config = dict(
    n_layer=14,
    init_std_up=0.0347,
    optimizer='soap_variant',
    beta2=0.95,
    final_lr_fraction=0.1,
    batch_tokens=[16384, 32768, 65536, 131072],
    seq_len=128,
    train_tokens=184800000,
)
Each number is 500 + 40 x the weight over the matrix's rms, rounded and kept within 0 to 999. Layers, rows and columns count from 0. Numbers have three digits each.

# up: layer 2 MLP up, 768x192, rms 0.117, rows 437-565, columns 48-95
# down: layer 2 MLP down (transposed), 768x192, rms 0.117, rows 437-564, columns 48-95
up437:548543531454490415480455514504470560522488509508526497532511449544495561499497468450463564443529474462492556500476499543542466515582575519502494
down437:535540521540528463510500436449435573448538611534500452586499475514511498486441487451536382455514462491479527489501500508478469477462615423473502
up438:448516530525552491550521507532538499487529547489522480482540486521477417506483514495507491481532531541465453519451453512549458537461440470524501
down438:495480494506566593425485578470532578516487562475487472415561532482502437487490502457474383528505533482481431536535501467465424526437484518455485
up439:479440535516547533485496468470511549517467477591549442544571503482456529536523586484513565532461461518531495516459522511528546542487509494480519
down439:526486424547463438480504527542480451485530439483545467503401495455469464473510468530489499530524564533536540490477431502522469455542507552524482
up440:492476473514505507499531527452448453502509524498508450535473464479489472500572528488592525543517510573517470472491507489473505507430535528469540
down440:582483508489503502457508517482478546521527559582466610489498480512468492491475521459527454492525487428499490469485504381478503473460508465482510
up441:493433442538565479490452475449497533505532536499521485497499491490476484492482584470535500474507479599472538463534455593466498514504501474503500
down441:557456536572478512488463504490463522494502526492465502530510551523452495514471591585424502526438480447492494480483494506523493520534451525529530
up442:505554518457445468516568483616531583465519510460499479506531510477464506518468529416464520567472539460490509508514543435518477513548553506496493
down442:483542557488449510457528463508563488476490518531472490553551548573531456503520428538450496518424458454555521481559503569503536463469521473487459
up443:408504526530521494544506483547520443517496520471461453487552432513444456497524480484544519515398579529477497519465516523528559531559502517476466
down443:505517453383548473515482483531518510478496488515535469469464487559463535510488544477475504460470382501542492509483490470508501515489528468493490
up444:443484499484475572447484530526558451492497504490480567439580453476474474396490480544524458487513472502489511496532491435527509500438511522524495
down444:488459482474512548486486510587495467467514465446519472446505409523515453514503518540426545463517551447500522522496423595454461507548457521555521
up445:534476549523491454493527447478465604603470448541533533524473511551484508512501434546506474524578533405437425504431516492583569544496450519539495
down445:566452448503550557519502461488514475487519503554506533572613499537414525544482574422490572488479471516536540466503535482480536471478468533543551
up446:452468494501507494486566450520545467470442503486541515527525508499459493483462513481487464542537580499515500532432564479531533500550489478539521
down446:499512529387509536490541505462462495540526499559503513501515523534551517504510493485530506486503459513492475570637475455480564539504525493511455
up447:552421424583581505484482467478500511456507441456486502503453491549441492553491448488493569520516519475528532504451478520506523461499509430518486
down447:543462533502541502439462495472542504391452457524491507503402430569449511493479526477487582547562464502431510528500568598516492448452508518477477
up448:526497527470529516469594548493508445521531434494468602464499518481496465448470475498541504498525499513509473540547494536513509485474474482514484
down448:538453433510549486473442531482498476478582455526486509495586495486526441517524461419554436474469456505552484488422516525537521444458599454513610
up449:563512485502455481465474454443517463592507518524471499457438497558493559443422501544507587524483480483497533488531534468495500463457556500490500
down449:453504514483471462496507437495523407592471513442448435539487476517494412443477489457494526484542486465438492541435550555512469467511511462534551
up450:527474557549469484535512501521564509488506541467495476474455482501534463560530437577505541529565504420490520554525521521519559496519460437456541
down450:499506459515512481490439505406458477556482492465500466542502479490514536555561515513438523470471534516530502528480381476535476491456580428489501
up451:565562499544563498509439485528508511494437504530470482468515521494500404404540492490540528494451487539455439440484449526508459564593463504536505
down451:526441552555486429482477548509516508509518494419526487521524504531483550591490505384496464560541541557455466529549495411482474473459413487513450
up452:552527515440508524482470547533551508535474513481515497491495538457529417542466497521415492456563532398520547485495528487484455509499570509497541
down452:524581468519512555574466508486491543453474451543521530476518497524462540515529506473470510528470547537486517465489599576431537554436494491511460
up453:483557538502542582547543497522567469468514557513531469529409517547443499488471495476495548516481536529461537557601501521531526520495505451590498
down453:408467469554463452509530559502475523563480530483566497479490473506559491487499483439527436569448514534545475493466536488527456518474503487476574
up454:462551511554550536523547495525565503461563425484507510445594486484482430506505521478452469517445481455485510474503496494500531507539477463466485
down454:535463500440463459503480507496503520481485566454499442490483507576511519526484502511559534495547472467461518539554469529529439455453536523469557
up455:468443517528503396557535563483506522571464498534509469582494534580488423553481550463469454510511485517477487502484480537459497480540479527531474
down455:611605504496507473515541466468505538496487513475485485568525488475519522451516490454474477434420500542522558493552447482450495456458487561560443
up456:519474506519513538548555602508472544527523424425510543474444552517456403546531483558473553481519526528419518530477508439490499526517411441496462
down456:556496448469559520561489559574436473487501479521459530442501465504522526464471525481566477538549559552511506556534489488490508466546536492478510
up457:457422481493519553480489484480478470493527537467484529523545513470439459530474496541517420510538450532534461492443493494444455522470534498514507
down457:462505443465494528523539483461454524435423475456461465557502446473525504463505551428502543492591484550555470490434554492481472454494486563460526
up458:501544513452520560508556558499499549452505458441520533480509508505446505481509488488565542506526526550475530465551478502503488487578548444515601
down458:534549547566423467499495526491462450491439469532482544541534470495532535501481500521488465393489545501500589473562527489495524554483483483566419
up459:491494540469516436500498466505471511431480499542540491493513436500502508444430487497445486510471473508521465441513522485540525446517419553461547
down459:562498465469477470562489480503532433487475520500497449437541477459526529501476524524519488544573477533507529467607547497466454548473516521402474
up460:500409594528512450484584525565473600482456606438604440495518510439384535481494519497516546480523505449539475458465450500513549395527504509424486
down460:538460527432461521510534467502499512550501471551501400467521488506546539530442489488477560506507472476518462530469560484513494533487543551526568
up461:506484518526491493569485495479436394462573585507510496471551465517438463514459463502554392546501457464547460438438499566482516490538519500450468
down461:499470512447419528499469504491513489553444504472392537586455484547545576560562440541572512437502451508463535535556460473496512562473461461483490
up462:573466424537436505562444543529569457473508538555561554465531559438502530424450515516575521428527506567515537527500516469449580530440540482403481
down462:532581568516481550479414502486507552492462519447487627508526481596451540518430533531500543522479555523554504518472460478469434543532484474544528
up463:518476496585441600498540547490471516449589485500536436498490477490494551464478550574483565556531536527535544541497549474478447451522506467483469
down463:450477517484505491460465479424523478482485388482563533535441462527524459502484404460522403492493500541467521507548430492523577548495515462529494
up464:506492452508562581492449406435500532489519488478515532510486454519495528493487457600534564569543535519497554464516500504415404499545480501507546
down464:448518491440580547503471519438498561553531506462514514480489484540444524511495451472475518521519522490553493551501519503450466538480507438475565
up465:513507507502487488502504500410477517514521502505446483510519480542495479480516417417463426512577549609535437467495531439554417452479486554520497
down465:555475498516510474463523530458491444530412484493499495475523452472548458438426516516457496462499472527495475509459423514493580547559515488435552
up466:478514521513463564508493548494497503528485511502529574466524418425511518491530557533519490475583509494515447460515474541390507431478456500445488
down466:476509449511481465461561493486519518450492505549474421447551520463542473525501484467492485543509504467451524527478489563565487524522495516518495
up467:469521484478473485516526477498462502419482503483512510485507541576412477506526471519492535500506503534501520526440470525499419506575480461531506
down467:522568477479517463501468568492490529536504516527480441488511515545526518489525542457550525418517548531476465504463440489446517492514538467514506
up468:558535511494528571496555457482486522591531478510502502488507465509437495487580533451539469510492484558513447452466471610478522448500500472430499
down468:561483511480476486418481550544517446445527552489521488509468512517543527504510553461514481465467483525457485529493484452522446502558488488540473
up469:467484542545501463474516486531527474478454539483504534516543496576482537452455506556507561514447481504482530492537462516507509562516532438521428
down469:492561502492507462531533417505511473472447429499473453493559541538427485469549433530575509506486539474499475556463559461484496546482493484469506
up470:492523486538450508570441511527488490476503428491488525469536475423470489474497553420474510472529501508519444532482470477560486510590480483499464
down470:367464498498526556439521429533523474480545542459558475531460476505547453459477544488465455487534529483435465475507513429496532597445515456546499
up471:538543478498472510511564471551465508506421422506535505514506493521414465413503461511455450480581516559412523522444516413457497505541524480454505
down471:489538439552524527485465483489584512503587524520575475549545524532484472434490537494464488503559561483532472484522502449489488465512525488553557
up472:533408527489539500450520480493478484484472554537460528425499523584448509495491524439475543504533540533473442417541512467489512537458489567530529
down472:401513478509507492501464438479512506458499489464471512585549423542514509498489467531472477470431507498487590535518406521489539547448566465495448
up473:466490517520445459528581484514573552503430477431550553482529575504453537523433503441440503518490481477509484470540540498480530457576467456440542
down473:461542484482499450490401440571532555528499468465559477522567497513427549472511500458451491514514482505466487520545535529544467390538560496469574
up474:527478526482543531530541506507536476501547549531544529499529530523463507470533472468542524476533492549481476509512463480492490491523438515476414
down474:494492490544458461428509484496532583526448516482451463487495522511551497609504502473428494523434503535481450471502477464498489467523515498503556
up475:477467497513569448497498455429520540524426517490557540487508498469484478521602492508503518599468465504472488497503542545460508472474479567518545
down475:484525605451445484508437552491479557537546489452490570579537481550454440458538593438471418464537572474493528545482430464430506560476481529488531
up476:521541477511535514522531467546435498551498542479430514468447434486471460466518569549468493508481567472477533454515468514443498498503510481520509
down476:465449519494506513583458528489509484594420479499504528466468489494469518512476523437513469527468527485495445441551469543433455502451506486535496
up477:549460453500438433544515470383547507553543479516455506487555506388484558538509527537474512487519484556553486498511516538495588583454456478423504
down477:527470497504499537501442534456496505537435454524473529501451435505502565479428504558542474573510475519453451562534550469503545534464478468458469
up478:538448461562493417539534405603511477555517467493519491493549508484544490446515483497490509545534475519496549473454484553523485498496479470530485
down478:475463568497461499503449543492498515543585502466495498513448500527532491562473572495565467509500553500596481537455488477537514512581452513488527
up479:452533466510523545459442528406461534499525468535493503492519494439509495494487548481484494456465551462546512482551564466506536502564623479504508
down479:472488443475597484516464496549483470550506593458469501485551565497474450477555465493499472573506486493475496491530408569482542539464419530525500
up480:442468509512593554505528495479503569516502482573540522464521497468518501515468524495500443525490488452483545455439488449619409466505522514437561
down480:513532491471503529567438508532404488452481455489529548448515413448502470499598492477499545509514497501482517549510477502507545524502488460421478
up481:484483529516565565568470589523416452512474471505509559457505479536519486465487411481447492472497565543504523546540468592512528477491529519506485
down481:449571450490561536547489563456484468492443395583479443594508492400489516515520485496605561416442495596497544494511435528468491514470509466483499
up482:520542522495433550501550525500525502493491523457509561493470461502476512497509536415487571528466513518502544486467523502498503426539454554495478
down482:473442445443520492500455489459503525496493554506550531533561476526518484501474490511565430479573480620437459481515451520504459573509526433458483
up483:556520467516502492488527526506504452540460529486443407514515503498520515437486528453504494553463560535482484418516500464429538479494493476469477
down483:460514559509495466524445462588499485466469482504429555554459522515512510502485475462489512485562454514523444468464508468451522498441475541538490
up484:542507527481518492431503458504535489464461549490524521498522458490475470479528529513497528529456459555441533578506457466464495523561530503466500
down484:490504538501518540491487530482467440530500480454511454485530522444494542518560523521578550544490454448548486497489549459473465527472480543526511
up485:475540484465509471474525466496533566489488508455548507477531483461499455488526502461508526433514430524544439521563481440510524470491552471524529
down485:482501504527541516538464469454524545537540558469546491480584546541483498473439478458537481560471484513467483451558474464412500502494515468543534
up486:454529469446457486533475458502502534518453490493513471514472500515562515487465473471451501467501444531559513480449518497541527491480488493543516
down486:570481559520456387496495525588510492490483562475443492518503538496470504521561484480465495522527512560467517483471537528462576500514501559499553
up487:452530516442498459492474477450491517502386534497439438454553468481480485468485432541463484474433442484526529464531564541491482507475485426552503
down487:493568510510552564508477416518486434481478483490496588481503437539468442516631532474542523502441511575454439433543563468507550532446588541517472
up488:501546549497522437462545585489456539540456531500523525548515483567469501473488472581492513428519519507497482539507479485506455483501515452537435
down488:492469498539532493479576510458446508443538508466449511440480482449540430607476518524468547556499531520502506516489515502411467529524436473483505
up489:469507463525518529524495496525489539519509569482588508469517547468503503449472503503554525501552519470426554472541476572507495514529438483452496
down489:487498451509479481546540463513571501530572526505484495506476539543496523469472484564439496499542534516561516468527471480462511600524507504490538
up490:462554502483475505414513566564532451477527500509524471475541573410491454512539473562522476516546508441487473535435557509427492491612390471526454
down490:471467484554454535491461480524547460491550468553538551477511481562485442499545580508535563539465545532495518453583601443538559526486490515503471
up491:538465474532486514558538562413516525502458505490429471484496532531552420526518427543505460464552549531499474462503527428491532449498513426543467
down491:503497504550539493467423456408554519464488444454489490514483442511396464519510432557564516440554505531497507509473487485516529512472478455539476
up492:437509489480541474561537436458547498484528515520477461480534484456449510458467485499426458481570467469485520423428559495548516538465461519575511
down492:495492479589496486472483544485508456558530462531542520500520501550533449545480490485458415529462422496523541462519480514485540505470539485504412
up493:439546500551596536549529408514532531435480465476599532460421499496477471530534534513444509524484495458529539502467507491448499471465419453482449
down493:442467465464545480441452507530497475544576511484450522523545468465518466540521623471616435489481586523532433477602445504481538486413531549520444
up494:573494434526494572446494502552536472477510462494465532501462524464525467486513409511412486495475489525463449469537458538468529515499544497547453
down494:465473516495458529488511487441451497488482448490508457517512419517520435452514541562517527402561536527518535609440569458436488464445492550488573
up495:503484512515479506517504482529568485475457545451487565445517473418462523420510527479542427536514538466474460492479534509523524524502439441473515
down495:583536539498504537589477462521498520456498505459509503498548543523557516601464540464412506435479501532438515498593506488468526448469483556543517
up496:547559468541560494437551485506473547428480502481485513470550507451465538442480493490529497532538534536523524490521513558549510502525465488440484
down496:518509455508480489494502496515510439489543464550590478530494532466433520497495470545520569537503527485588649463477473476502533608510505541416457
up497:512528521495506489532469479491432415529457549501491570492534496421457446512476435511485580488440497516478538544572539523489560415521440524572466
down497:528461446533487519546577527440522446490584522515525493507592504571542527506555458484482482514517518512545501466543526524550519478441422493527555
up498:498469478511551527452516466447565447485522432538494539466536550502480502457539458572542514563444553441527472561548521548548484483537524530516487
down498:426470484564480463438480467505508475492563529514455480447471483507480553492563518562530571435498465474527519509438415398392470441473515472523468
up499:509501449545421521498484530543497530530501555453453498462550403493544546511531444463575473593526548511572384520486503503449472596487460494545506
down499:438477538398539483462540473530579486513478519502568459583498507500511589481477429517440450442517528540572500468448556584480517477511547453468508
up500:500572481642445504550517482474528468466474446499476539517461496513505539457463507577518512441495481477515499492516501494515492424566515492471497
down500:511461524578481498487474427458478548534538584448478504427464461508498520485459475410490549537502489544552463463475510477513489538486549523508496
up501:516464528548551542551457433439471502481436465449563502528463490485555505563449473518544518551586512508435512540546512551467511481558451471419489
down501:435440456548494499467529495451559501508500456503543524489526512550545527493512437539529514423468509523547463510567459441540473572501561457518503
up502:442448491514559523516508463485493499474487405454506479506500483514445451463513502524570508541577489546473474544485481456548527436577481526493516
down502:480441567598441540449538443529565464536454621471485517530505454557474512537532594502502517544544446472501436517426525544467461449578450499502516
up503:541524488501450464512531542456488575513452447487463577445489494524451534505530531495521524526455577490471444461489503551464498512558493564486550
down503:448566516482466526468498504548467504504466500505510478523566519459569562462531506534532478484546510488548502568468486500494550409408494515500480
up504:525506504451483471531559497499533517404445444473512539517511491467429540425489501485502483487488437495556601504509516518459583506470535566473489
down504:505446491503514492447526558516517582530491495530484500445488497472415567461478644451532475521470499546515480434515480495494536528575369433522395
up505:472480448449463494536505490599474533451390535511554507477465494522495523523457492461589516524509486443423548542475491448517484479489429450501578
down505:481588493482437580488467477504472448474429501485480516523644553484527485414466449521559481467431500572549499563571408436564576548421502547485450
up506:503477469535456479500497502529526538448482457556512524481490523478486508519464577573531583469531513532528539476490519502499512490532582416452499
down506:547565508544454477541471474553506458494455428451545457489538458475507526537470552448467483404512500540460523542474520578549485534533459537534544
up507:505558433509506493494516519581485596547531536535426569574494482557539476440509529516532512477472414491492480483533429505517436542543453480492536
down507:439526495472472484485475541533527591457591463479418596462528462554531453486487585400482490447445481555495488564521434520512410563601487472530434
up508:520530532515462479543420564501515506469513504453542522487503477511496409445498546510554461491490466495518478492569587461513490491493543493497477
down508:554530562425473426506481507492488502466475461478449492527493502481503465519509516495536514499452549447512522519444527487471446500450470468474467
up509:567515560468473454510562507505442499481493481473571480480510502514531433501441449528517516485537529492432422474517451583493532486498545519529471
down509:505527486532510418472473495505474432493411452525535388452576507461507475468522477492459534497472455484479497527506481497493492516507528520540469
up510:527539484488556537454493502542469525489522518415447511521510539483463578534513476525551485619464379531516537486536484436508453554530513489508529
down510:525497524456478514543515499567586451450471546522456471491464445578496428537556552423492402591553553491497505516487514570483567534483460511443449
up511:549504451500539468461528453500561473524479484423475533502520466528484550456423565445493482485556477510558524501493510530496512494552546519509450
down511:483549523506530486499513492473493551498547490504474591536453537526523571475467462487468463533534491455463550483433415485547535515387522513486550
up512:468469505454478477522521537483439463520564557497512565463508484491468533481463553510549507535516524583477421497530539529504573371486578516520563
down512:504557448535493524515490568470515521499600451522523442458493554579513444558494514497507523510527529493516492518475546473451492427565488525519505
up513:436453559534493546514474537574410527468450597490536488410549520469453511400463515547526539494523468543531504466546511438462498503459464491438439
down513:486491480527463534462509444456555532489526490546461451537513507577499473532549460441513543478506469497523544517565514464479419490541543455517534
up514:474459515515491543458500450495508478514517505544542512528551492523482537531529499459546501391503482517505575513532461559488542430517468482536475
down514:494430535666458480450536548508489421513518502469448513491453443485500486448506454537543553488489489462548546484485524577493506434469481548482503
up515:497483443549495527514442515454503515521515537437456484481486448494499494432523517438536534464553473467543544531468480551541549452557499547414467
down515:497493512495516497484475502517483493485521483549531450448485529513497461510479480511476444516472544454477498486507487491488472502478540476484536
up516:521483449538509520554474533527472450533482582511549506402514538531513493490475530460531528552504512481520471494482510495478481485487473452507536
down516:499521473544556468547548515457491519433496427484528569515526492530504503495520420500474449484465493466460505481457477519489509562464505503503509
up517:517543561540530524478411513584521473554490521522440492546496492437463488506543454464466481486471568510497444512480454528513493502473479510513616
down517:585457450463485567456502489513569482519533512521443511576539495498544512465574474529455448498491594509490515561563562523485484470546561523504506
up518:521539482521512549528483419430468535457467585564493505444463479507504485510447502507452520477536447459438554458437481519470456539568515480485467
down518:527444464481428507455415454440477503604495502460457514484487537601493518466504473557509460578494479553475490444584545493510581450567538461448542
up519:495445556491559526469468519491397500569496469442469572545538449545458565416500570475534536535516473477490502524482482509517509539586583498420557
down519:451427413514574373533509409529553580459493577463554582520450528463477451519525487489510445547481498453456514430478485543524446489494498549470515
up520:565435508520522450481471461489587460433504539479450507447544480477499513539464501479554485436536463499472452477500473481409560586496557542503544
down520:488502549545493473440433459530587550546505484460434456506506431545434487559499516540511501497436505466540571505455619531455532568481481495518552
up521:419515542519496522504457434525542561497404559554444473472528519400529484512464511543560491495459385510473546509543554422504508519548498435494499
down521:518488458473542412502420533527514533539501419435480455476561443468451462512543473532501475491513564414440476500502484465492495516488462491561458
up522:485490494527506500447513419452501491421469473503505529522547454482486518547513479547533583562473529532443530525516480528528471482474473574476513
down522:474537426439555518510460440480517496503494469471468502507528481483492481442512498471441546469460591573464509495451496530612530451473467528459499
up523:486521449599435545477456476548537484448448461439510496533495511453504529492425529459432451514506529490481479484467466550492479479504500464518517
down523:487479544430466442537475529500469461453477472563450491551542503525462446451534421510525469463492525444497510523490512540511521494545449426465441
up524:471515461484506534480519520468526480518497469448442489545521463549525424532527476538505562448468482450513573452542494533517492524570472484475479
down524:490507563438527531508542484552480470542557438495484489471479550568514548487520429512511576495487554471512468501459461497581500488451503491499576
up525:540480490593527534543490520483533437461506568501487466452509519534540491483424502459488566477592510541509548499553484521497512519478486487513468
down525:512497472428519539422497565517463503505613455459423477512506476499505461498442454551461466427482556406555489531470454489471465499510480509445526
up526:473522453470517534499549492485494514505558503470466513518480537527471555462502468495546577528538508480500528485533462422502498494435448455475472
down526:486508521499542480480450451493498558369497439433508512563477424485521535462497532508410464570471497490530441558458416510458399513564570502524480
up527:510460495515545518519488546489533549499517489499532544511524538495520566489523578430556494505526439423485459521513513442497569513463445502552449
down527:468521487451540438441506530545499494495489449499500447442468570462509465483515459454591473554531517513444479545495502496473544507489475521519511
up528:490456577489520495534500495553459520533449483458485552506522523547485538494514477473507488504588513553525421507509455597473468406484430479447463
down528:479459548378580530520460465488481458526540560511487610434480505541562497522551496442445532441466490490480499530517460549573481523552601436510565
up529:506462541515591548472590465518478501524445570454501396567509449523497457486494488451493516504442518501525513505521446537462495485581565486436534
down529:533518412475498484457406533500536455477529442539545526511516459431522483517471489561570523520516494474467536540454513500503499486451465494483523
up530:484556461579518614483456496455572564455467514546472540539479484457495487487474463495539572385455521479484432501518502552552432507518519419461486
down530:509562507401485518492530559557519589493460501582502462458444533518489500548424448431473471518511516460500454499492472506518501419492541435498551
up531:503518490542482437452535465507521498526514461515489527520474453497526569429550494507505446528543537445439511529442462437512546533596447520477516
down531:415437514464505499522490535467560484456557507529513581469449513471578509523549594480469519475487468457524473472536515526477529521517474576516449
up532:508522619492581531522481429490497525537526489506467517460427485502485522547481487473482502486537491522527529510437459497453502468526499481468522
down532:505479493448535476533467484476515481418523538484518466583458499559431447502481572423529477437578575500460528457527506484440449528453593508510498
up533:495535462544547498509525461491482549489473499455507515483523462510453533451540479501507470478562475545488485455480468480545509384548554505566523
down533:467510511493439454599520504541519470468491546515526535497482465437472499415498468524476555505431496472520479500533505532463539541456534488478542
up534:541523576489571517496446504472481477513515482481541532476520533585448475452513545561489513574441446477518521500507494495516496488475482455447453
down534:456539505463529615494522482583478494533532507443431494496461556599458438475451496589465465554540514509488523483579449452476538508481465551460521
up535:472551524521474557528526529487499563512539466472468440525470534451428481509576425466496439530458543534464515503501542486558452492483493540565512
down535:507446451487552458559522513573468493513516444526482545475543543554481503436586496482563461553462518431484484447455448500520508520443462525452487
up536:417448468589513545477499556561471535486484473491469483505468502542497512439509527447512496491563482454499419480565479563478498551507523490496500
down536:515540527492489518582534407432497390433461489487509501615544477446440517541517490534519485430490504444525500480465524491443497518543449529575622
up537:516443556450438492510465501501452433513460456544492498554558524528493525531410519511497505448500440495414500482473526492480496463607555520481534
down537:456554524578479445430543510477502470534507523484467494519476551476522631516537461590433515553469487511493488469502474506509543546494525501556469
up538:447544504516482454466495569521472487552478504501487548557521495492473587491489501528545477445465467438497539460493531507514400491581492443485535
down538:501621526511457550481488489506473497479393485420468514377503502433487471548577449527517493468506543447576474598528484497452477579607474457488534
up539:504509493413467516464535505515476509455463452461514482506459516541507528549518555510579508502484501574511521496549416498495549636454451443460492
down539:518525487566421532448527439445482514434568486482502564538501479544502520519491543516502498506576531515516460457488456559570446527532466554522504
up540:515471411465513414491478487476500478569546516443464495521500510597388618480523448524569459518543542497502498464490564521485475513463509463560520
down540:442485521471467481468571469445500587436480529469491552526483424535433568503479526484585471465521474460474537504483537530517499489466533479536465
up541:485429546487565448517547553532494482558481501434513498458541461496520557474524451532506538511455500504484517508479492483493504424460552625568535
down541:529567531503503531505487472486577461478548527554514544547450526513526493517508465513489473571488532525487550480468602511433522568514504526440544
up542:600519499552548521530431602527520475543496526400510488536457494535518492507524578494530493494435493511544413461448421542457446490533557489553532
down542:441556515542518512555448443469545434517434504480464527497523502510530443478533467489480509460467532482523487528517381477469506530473488460503475
up543:579538495346539466528480531462492526509549511441514467491484558501559502484458522447475540465521450537509518480529520492490488533485532608530498
down543:453458544425512461418472490502520465520615483555488503520457501484503464409511470502536539489515550513534494492475555515514494466515468474498575
up544:507464461511544569517470538452455477571532462549505480497515432533519450480564487446516514500547509466481491423491500517428510487523545411466467
down544:570489457518477497483487367462530536510540498557591449451495469488469462513460470521496532529503483449512502539487536551487540591503473461463570
up545:502464501526422517439509515403419457485523518539552485517472443445518515516547473489524476467438571583544486544513527508557550511614566545463517
down545:497524499471557473551483568550558540578568430524533496518545430538502533506519473496518536519471535540544523485493476516470535472503470460434472
up546:490439504503580521513558509587437423484506430503499474487544487502499478439527614527516537513537480557521464553493458529431514464560500516459525
down546:512620470473416491439495492477441524527410516486550570547408482495539516532487517501500514506525444459473516490444421492523458447476533394465413
up547:553533479513547593534491532472545491507504534563498530471501496505477423514518536456501518488486504551524499452486538566514506530565527505499495
down547:510577569483536468539492541502447519427556548520508516533503528526477541488552499509436478472524521472509504431552451482488528499490499494544574
up548:497540556506522410492564499502448496456487456461503519517445469483505488544525490538486440506481538459564521499567421624512522519466552436582510
down548:439514559453524487502413508444478478471477458452486477438585598512458495455507492569481516565536523562432532542511451516532437495540539510486463
up549:462473527547541447515534547473552494511555462553473521493487515475514496519471498456465478512576492583384435496521538451509517454455512406504487
down549:594470481514496506514450527562459470500515523508496495469471504611460567590520496453549532487509512509545430467556448527523527537519483495505527
up550:571436417493504467469615506449494524506555536477545510493516447519521468493521501508438555499438497529521477427500513532557551446548453491492468
down550:505507565578556497506470442505498493442490539533443549543482527483549475483476492448530532456541505483560523473516519427363490517489576524468505
up551:500566434456556470535523468457503560397481513422507500532496516402454485493480557555533526480554488516464523591510570487463494529568490517430557
down551:497457428538512519480444454452522540584495470501480531406514548519500458541512471495509541456455492518516457549522472597486461556512568531517438
up552:497461510476553493459520550572550491574435479582465524498518437527445472553525473477493494479531473462459493583406515420512514537540520508514481
down552:496494506557453528528514540550503537430536524533536496515526519439517568441508479492549509464456475506536573468541467558447520477428510518463534
up553:508564546543472477451504467465511502469465568481537447558513508473439468531475551488441518469468507488546467512564523435444536521525530503484446
down553:486513489512538438468450522523546481511498559558574548501503502521524528470445573411438471549559484564497464475519470544420494422476483497446556
up554:472540590514544528508476448499428518463453460506495557503499536486481567480562517459521497486459469547544487576510501491487504550502538560510441
down554:484550401488507521450464539460549492553484537512452506553483519590540502472490442456484448549422520537455479469507567541506526577517414483543490
up555:535440569497518532491443512482438496554528620492457522554483545472535442505518521486548536567590451478478489513517517454498580539493466543455456
down555:467524487432485575463513509469553411457420365522479507465490552458564530595525477521467502499427518522516605500520504502495419505544488491556515
up556:453486460533497539474455516499457502479488519518519508524532531484440412494521478545560539468521481503444495502534470532495548473550503459496541
down556:568552517557441558489487553510478423457436526513459479558447489483538556500535531468507453504537497504483557464510506472494520432547450518441501
up557:462524461496507468553511535500580540501499470478507438484458487468494472489529503451530482509490443551476506536511487510541525547531511436471452
down557:562559473450479455562564483526448451516588420496516494516586474438527463489473545500507465574511443452484479494523478444484516463525515512537518
up558:417457478564537592521496500476492434401483479474522524507516493504499468515590550585482512535534516572430446511522480541528524447484592585512485
down558:555517471525474512418522446581490482540426528430493489469543545519463492495464503535433510534485495553460514508571463464500473500534536521497491
up559:522506482447531521474511546547502550543445580523505436470526509551521469497520462533502517503479427459521453460528512415544567541470544480481490
down559:514421483500524504485527438477435419526587452556550467552535535557477500549500467519495522534538493567553542551513456521515473489504533465474495
up560:464448503554478499558513518573500511536504454493516557428543477537470485515496524511455436462476576544539531470552514504440559495520480512506463
down560:525540445462567527496519420444535430519562473505495442491524470497498453522537482460453509539474516516493485557470437544535478498461460503538511
up561:481486446505535524544498521417502531446465537539540466462527475479556513496487507488540567439468460509447491497558465449531486478465561493548499
down561:507506509538467433530514494470523523522474552480469486458507450492489477536490507527496472538516415445485477498513560476432504524540480497539483
up562:480438508467499445493547562498485494585504529457480542474502525465432465581486527439573575488439497486508550460478505488534463556536511516476419
down562:480441444467528489482456532456574474583551476505524498477439532558537524500489464532513487498465531406486477528544499487489449463476469462456573
up563:484473559513490527441527463546600536517465480541462531555517503458533484529530504507482520409505502468488440486543522491550550527499520511475550
down563:517475578537483497432534425430483564524439477477486543428424587463504492479428475473483492466516463503552609455510557599503487453487532539462558
up564:511468439451476572476481479518609452602550442464497555519514480519460366471550496442498474537447516439478530393427530480517505568540443524512472
down564:484480511481523431508576476464530414524383509560472507495522433537475546501532448473448495458477543475536589584509461474417460559488553506532541
up565:543448454488521507493450514524501466411566515462480500497505520467509531517498535618562481530449474570425473512612476437503508552571459520512536